Weights of a small transformer language model: 10 layers.
Each number is 128 + 24 x the weight over its row's rms, rounded and kept within 0 to 255. Layers, rows and columns count from 0. Numbers have three digits each. The size before them is the row's rms in percent of the matrix's.

# down: layer 7 MLP down (transposed), 512x128, rms 0.16, rows 103-133, columns 0-63
# gate: layer 7 MLP gate, 512x128, rms 0.158, rows 104-134, columns 0-63
# up: layer 7 MLP up, 512x128, rms 0.164, rows 104-134, columns 0-63
down103 105:133082132140125099131125102125121112149155093101115156149126141142104134172118146139100178171177144127106097130154096127119155106127142100096098142135150156159144145162145131149118121120141088
gate104 100:145134127156147148153128118134132094115102160121124106127113116121105129125131155163113120117118130128098143158118110104155115121130082095157089193113142107143153121142168117153081145106111173
up104 095:185110134139161160135085144134107119139106135097152126114173108144107134105111157124111110074107120139125120141146143137163129168131132131143115134152151150183157127151112116157111110138105154
down104 097:160102157134143105147158130122131101133183108142157139141069113128116158151141181105105127140084124108138100127111094116146166167114128114083108145157098138160131136157112121115106127120123120
gate105 086:171139134115145138120132118156114112136106169124109149145154132149123137136145124146106121133129139115147113149111146133091139142088186099066133114146132132091124128118138077107093154083104118
up105 088:124107147147069143108124155113062116084125133160128109112056136145123124093105113100145114110168142122111133126168170143106126121115089155133113146130112117154140171097094160177163131131170135
down105 088:150076107129136135111148149096133130158118119103113117143124136122094126122130172130120151146114150088150121126095076141114132134112129110133154113088119113146131111125111087147145083129125096
gate106 095:131153162120159146114148131188136098148124127130132123102090144132155079110150164166106097126141127150089154074135142130123136146130122159116147087121141099132174169116127138100126132103118170
up106 088:117090111077126087114142122116061151123115097111094133116135124139108137145154124080116127119145155100180092126131106116162105105142106133138130128138110143128097096146120129166120158137130072
down106 092:156142136099146135090121138109153134154143171097145156162098141079092128105137104160116104121111102135095143127120135119043117106121139131121163143167109112120151106085130149122147088161139161
gate107 103:172153170125116130115140129180100136118074116103099137176146131092068139139101107129141123193082082151144104140147112154112137094122113143128138121111111150148105182100137108102123096122069166
up107 098:099177086119154150147091129120170143091154174144131145126161137119150090099134116114137149164160124158138104132116155107153138136187143137102158080135072096157132109086140125109130141159156173
down107 095:138112156166097127131128155137092151123123184114111091123123119129125120174162126189121157070121138099097138133167106142084163121142141137108132122124106107120091144113120126129117121151152125
gate108 106:163119147122138121116147134167124105138119129139138135075151106120172143103156103148103143136112159122093098109114145114161131112111131101121120104128108174145132153142136157129148177142116154
up108 102:166125142072146117125141136082126094132088134145172165125135129151145138122113111175158116122151106096163147127127134135144131094118152102127173134103108148106157106125160087143124155115151138
down108 103:147139139139166145141128126132082136129152110152165156137126087146126130140143160129124124131124139148112137142091168134133149134160100131114106162114134173124126133115102116153119113170116115
gate109 093:091103135151124136126097129148122139157159085113110162117164131121128128143114165118113157142166118151154126119156121100143121110108142098146144133185118128125122157103140169158134168108118092
up109 094:120143142117161168140094095131161166125106149063132120124154177149084135130149162106125095140149147151106092107122173165120108152103151126145126114111152148097100181112105131140140154126096109
down109 096:153142160176078120079143125152122154163117096109149093120145067119114087089116145117104141088139119159128139138112153113111099118131119152105106138151122130160141118115123141105112148097122160
gate110 094:157081130155149129175099152153141142120115132075119087132149146130133116128134155165115124157132150101155125128113155149127124101094109154144079131143146156117107114160122137132177143104125144
up110 090:081143125131133149130125158148083097126147145149115150109155151116094123145189154118129102120150107120147147149111093135097103134152131153122132119149137168122149094147112145146149098156154121
down110 093:127115183153164114150107165120176192137102113131118135122117107124176080174130166182117122120132159099144119139138093145153128118098165138109121123138108125124123117112128158157075154119077170
gate111 091:149160152083110121113123104102154080142084100160131119135149092167123134092114098161118133113123145123101110132106138127186106109121142137087137114119107135102135137106096119119125130138119104
up111 092:115120149123091108104116108120127136114146086119147153145102157113133138127181156128147122166116125112113169098166104139156164157141089077138097129121129133139126092144173119150137127125163138
down111 092:144119152130103151153108158169124129155148109125170188121099152133110115128128125141089134108118101123134132121121116156091104104112158080116116163116135127152147173150114147138125074126117129
gate112 095:056122113102097152136161183070115132172090143099114137138142136122106099141113107130145142137128143135111120102105106185156107124119159115125147117100151136136112167144141133168119088137155148
up112 084:088113104125118150136174137068117084141142125113137103169156123130145113147177117117148154119126145186118136101128137143124127161165096115123149145146111153123130154104136137128141121119118141
down112 087:104155146131137120136149156091154096093145090093144094144141105109128137160170099075142110156140115147111176142143117130120109128133156154084128110142153108150139162130172116134111107112131148
gate113 102:149157117129104119139103114111136135113107158133153121088150103102147135140135137082101129114121108098127147150153095192116113164138110106121194112130124155120150100129173162152146079103132095
up113 092:144138151145114131135177123138140128166162120142132160124109103090119104149108116152082099127124094175116104149109140066114144106130138135161112109110124097126135125093098125164107118197171123
down113 102:154133148153164142116119172151135131104161124101126095112130104102106102108177092108077094129130165116115113130171138132145127150162145100108104128094104132132141141113155129090155121101130128
gate114 097:149108160142126141204103093117085125107124122110127155123132156180114136148112137116115150102097113102108139073142117136104112071105134152133079134153093134136125146096139143095128154100155125
up114 098:173131103188145061118132090126144167142101128121104115117195119122102138149160111088117178128101133140129063113129077114147128133139130141152171146159124129107122137142142132116129135150128117
down114 096:133138125137151141114101137147125146122125115093125133126122121120134114089148121125119107122123111134078169157125068142173137150088149119116145133138101104155130108094111102146149083097133128
gate115 106:113115116133169151081149167113126093127096118140155149106107163155142137112093161135137149127123127132115108130125097136174155078162138117150118110154111094127176136129109126089105123106120128
up115 105:144103146130148123098138141111108114121113072165147126111156129146133108144123104154165100083126110118138138093153126136142104072185114115124124117117155099135149160086105133159118122148134146
down115 100:143130070118136128127120092124180102083091125150145155147135144163108121118117142099110106121124092126147137128108146152099113084129096135128132109134094126131119079115112155135137124129104141
gate116 095:089086074114143171138160172108121127123123088128100111121124132162113138143142122132168079145123146125071103116136121134114146171099121143110140098119128157145145102153102154118119108158116118
up116 095:128134178121133118148145118132089111099139090145123114162103145124109130127141151097109097174147133132139149125142118112131119089117133104111128136129090160143187179085109075146112118075145130
down116 101:158153115140172115124127109115119127095137124142151160140125096104142114142158121136141109194099129098128119114110134101115138107133133150108100116130117147167155116168126171113130148149149117
gate117 100:100107099156089138124137085124135129145125144134137118114099110168162122102096087117112141114114123110119127148144154119143119121143052115160117142124117136131131149146114127049122159098099119
up117 102:142062171190163093160132148114094107117121121154157132152113097157160172096152123143125132115145111147157111134132177108114139152094126164110128139163127166117102118172129152137120115139131079
down117 105:143166119107155119131127140132143156108130139147116081146120159111126103167140151107071121168132135125137137119104111147116107109088134074139142065101128128179133138098119143140119101143136152
gate118 098:109130102094150116132134079152145142139119126119117125137101159163091116079169105172132157141139149108104152185118166117127141147108120107118104114135074124127094136124123165157134140131135122
up118 094:117140141166141088118129136122107118097129119148155125152165118134156093150134119061159124146102086086124104104126127096113090162128142151112154117156157119118170086174127150135125141073086156
down118 092:110114126115113152114145137127114123118066134114159096125107148113128169123102134170146079122131125130136109121139127120150143170129146135139157125081165109150149161122140127172131093136128117
gate119 098:101086102140137131100155126180110089120120122150099123079147173130114113091138106120151163149166076120134132118107171172131164121100066171130113112098080137154124131168117151129158123143112095
up119 095:133107102133142170145142116178150115129107134118131115124132162142099085150118105112121126117114103182113094104110103155177109095131130166195121128119089125149176169166142135110115119128082136
down119 098:111130133125161156122125144152169143108120121181132148155099108142096100171115123134122068153158154108127141121089122106128155147115129138109091131121156119144114127112157111145062075119125144
gate120 105:147112120154124157144100105151137125130150127126162114119125124139131118111086126125109083109130101088158124139189123151117086207173131124128153135106133144094149084111165146160055123105144128
up120 104:137145099141083114135171158125110098092104117176133124119084122127114126124119125094118128140120132105149146132104127114132114106117148108060141098139165137115136131133144123149106140148100126
down120 107:120132150135148106164117107117137125131144097071139163134147122122089114201124121123118123114165112127166159107112098154130119152140128124134101114134144113114120120150120124128133064159125143
gate121 093:114119135096130107096137135114147079119142095087144148103155148110124155136105133149097108102137106126128114164110140106148139124106098120147135155101104120116140157099136141122119117090150098
up121 091:129112152122127112142093120175106144153132136149112159130110174110136177099142104076112093104110115134119146094146132102130175120135122079110158143142162105111142090161123103168134081101136129
down121 091:114125122105158105083171158136105061126136134113146106137163100134133123120124136129127173096159133176117118152186129125146145142141134126103110152163097101154096138136159112085128162101148098
gate122 103:117128106143141129082144110163160150102125146141159132145105106126141125127154065109104129151140149147109129130172130145116186091140140078131122151146129169142141124099091133162105104103103149
up122 102:129114055152127131126134138126092104145133153106113122121117168112156140139179138171131084168117154105144131189140118084141147137104148126109151131146125161155115109104138155140102097139147119
down122 103:102134110161083131136138144111150165157132154103080123139146136150153188159083102136113113127113102127184106099149169139110119123158142136073145135157131121160130097159129110107097173144119113
gate123 103:162143106149161139153148132143132119102145125111161073131088103159070102182161123118127122165110174139147132117137111117135127122168096116125132106121118142103134097126134125151148105135145163
up123 106:103129134112137114161110101104139131144084147126146168109134153123137116114149148086156144162128134140143105117094159107154113129121127148103195127148124107161104160187110123118153146101113146
down123 105:134117149119129105126133079106108106117129131149113131173127135164105133123083119124122148136156163070102137085153096087109145114138112072159087059091142144127137099122101130155117087132149109
gate124 095:115133116129133167100133139116115144180150095140117115121127128145079120111150074096104127109103157174149153138090147143162131170101081096111120116122130135111194126107144112157072099116116132
up124 094:109119111164100183127128129135140128118120102125099106115127134091103175098113116099144167103102128118154138158119092135128107096127120141136150101097113097072142115145125098125094076118127172
down124 093:122114114138136125130146109139162156112089166140176149079137167101121127129171116128119115150161141149100093133153163143117102135146116194162136124144127112176135145146145130108173155104129131
gate125 098:088149133208126153137104115128149144126097100105115110112109143140171130105142128150127152109128107134110131109176165096166133157160098118100111134103155111112122119158120107130117106158133136
up125 093:110142085151097096130198131094145099119124127174132059135140097126113111149145124129135139082130146163125125092110131111114119099140124090109157132162101137162130139128144082122107079147103162
down125 096:139121143108121110125134135138096122112153119167098115151153152142082117138116170098128139114145128102132116135083135104093109154117124127108149116075119116159136154130115118101121169162160156
gate126 108:152101097078099170090154068148130144130089109154117109113142148148127111133148069124096144164129134111099117159114095155113121157111105115102152145126121130148124129094159132135129132086128138
up126 112:156093101165112118135119092131089166119139113124140119150081124121110135094171116118121138139120118122155180140135117121133169060114166112131061116115127128110086129133112129119144125110131155
down126 101:143127104107146095125105136119141123120141136139171134124117135137129139112098138132098135137135108121104120182150128171094129151115132117113141166144174180158108132112080107089130116114145154
gate127 102:138132142128095082114141113123136101124139158153101129092117138127129148059097127146166152085113149147184130128108131176173183148110113143103128163118101123138097140153132117128099149175119138
up127 101:087082155135118109156103146137146084097114103128163112141134125165107145069146103146152144143139128135134106183162105134122104124088098137130109096102149132114106119134135141151110112112141142
down127 101:141081102130118099129141123154113097148106153099104140122116147129089129122083141156101103156094135157117136068086124153132101126127105061087124125105111128145140167109100145134123132113087134
gate128 092:131102133090124095167122099126124134110110112172143124133194195109131135115164140105137116119149099123115102137135145103172149120124132130099106161125120120135157161153123115126150104116107122
up128 102:136154149148186112089130112094161124141085147100107171079113120170148100104143103119183155146126119156141133059096140114105091096123125098131119151134130139120129096136100115157135149100143161
down128 101:120111115091145127107098112147130117160151127155137125138138099137115151153142175129127079144137151167135149122129083143092162142148090137104110090142134129136133154137123131076086107132134123
gate129 099:096166140122131161137144074142131102112110098109115138099120056140116187137149128125145101135128150139102122115152119123132157125145133121106113138145167150136112140122093106110117130097090130
up129 103:150125108133124090137104183120123101129164177153136120104151167086148116143130106146107174108094137157179152115097147097099120144138099151142092148152099121164156167114161084176164146116151155
down129 104:108107134143163182109171123077132142146187127095126126130084078090115087106100103133096155129126118130172153124141103149120128154096165158139148058120141107144179122133117154152132148140128119
gate130 092:087115070164105111112099152138145121093153096133121105137135122110090155140129103106068119130136144138105105140123141113114128118141076139092132151186110153129101106128122158141101108122102176
up130 095:122136112114124098120096187096161121102119118160178124098145143101125102154137134140106138121164113092096153110102101176135078126134134110130117134115163100145137118130108101179114159100158186
down130 095:158130128127159106099128148126125148122108139102155108133141123120102104192138087116136144115142104156151151158108140131087135148119115137117114116105135124126122158147129131126170127125103134
gate131 103:155126118118137086099128159155090135145159140148101107109159102166134119168104100144110144143159094131163146116129155103109139104139102129149079103107125167150110120102147172107102111098148148
up131 098:157113126149145118121143132127135107135135106142129169150106133102092116099102064127125093102096125055121154106101167121142139136138105140129159145101101121131151077130076087151123116148156134
down131 100:118150137139112099097118149142085163141139125157120110131115097138149127128143129135138133119132161136114100095104112161124121076084146123098120133176129126067135119096142114104101123143109128
gate132 098:108165084167163117145149145152126162110073101151174159144106139110132114132152161123121134137120091144101178184174133141136150157114108139128124112091136140165129130123155121118103104092128137
up132 100:148152087187069108129142125148127165148129116148156129139132138130086117117147125158106164092123130093136157136139174175127101144090132111154127148125153149159133125114141146123099157138123113
down132 097:132173126059116149124143139110152164137115137127164109125110124157174155117146159111111141177129124119111123131134138114152097133122094133092084145105125133148146116114115125182112151131126110
gate133 103:120127138125091158122085134130086130135119134133114144105117120147139133109176137154111110140116145089108106128114130145104140125153109134162141130098108141140112146132129157159140160150114143
up133 105:183097087138134156098147146111149110162121117115118099131173114128105130156128121137147141107121117110114180156139112119167131161117126130111102154112126099105152128145095119129126102124136125
down133 092:146118058106110120133149165160130159102168177114144127128132137111106142141114155125097126103180168096127101147104168172100154134167125136147154120154133155123171129144121143118148111136117106
gate134 101:102151091108134129128089118139156102165104117082096109163129139135117151144128147153066131133119101138135115156137156088117116114140109121109110114134151136091118151137152100156143108130092130
up134 097:106134107161155086142147102080137163154132116144136133121085165133139132120077143113066160122136153128164125127129138142130103086137151135123118154131068156152057131157104156131101145164103120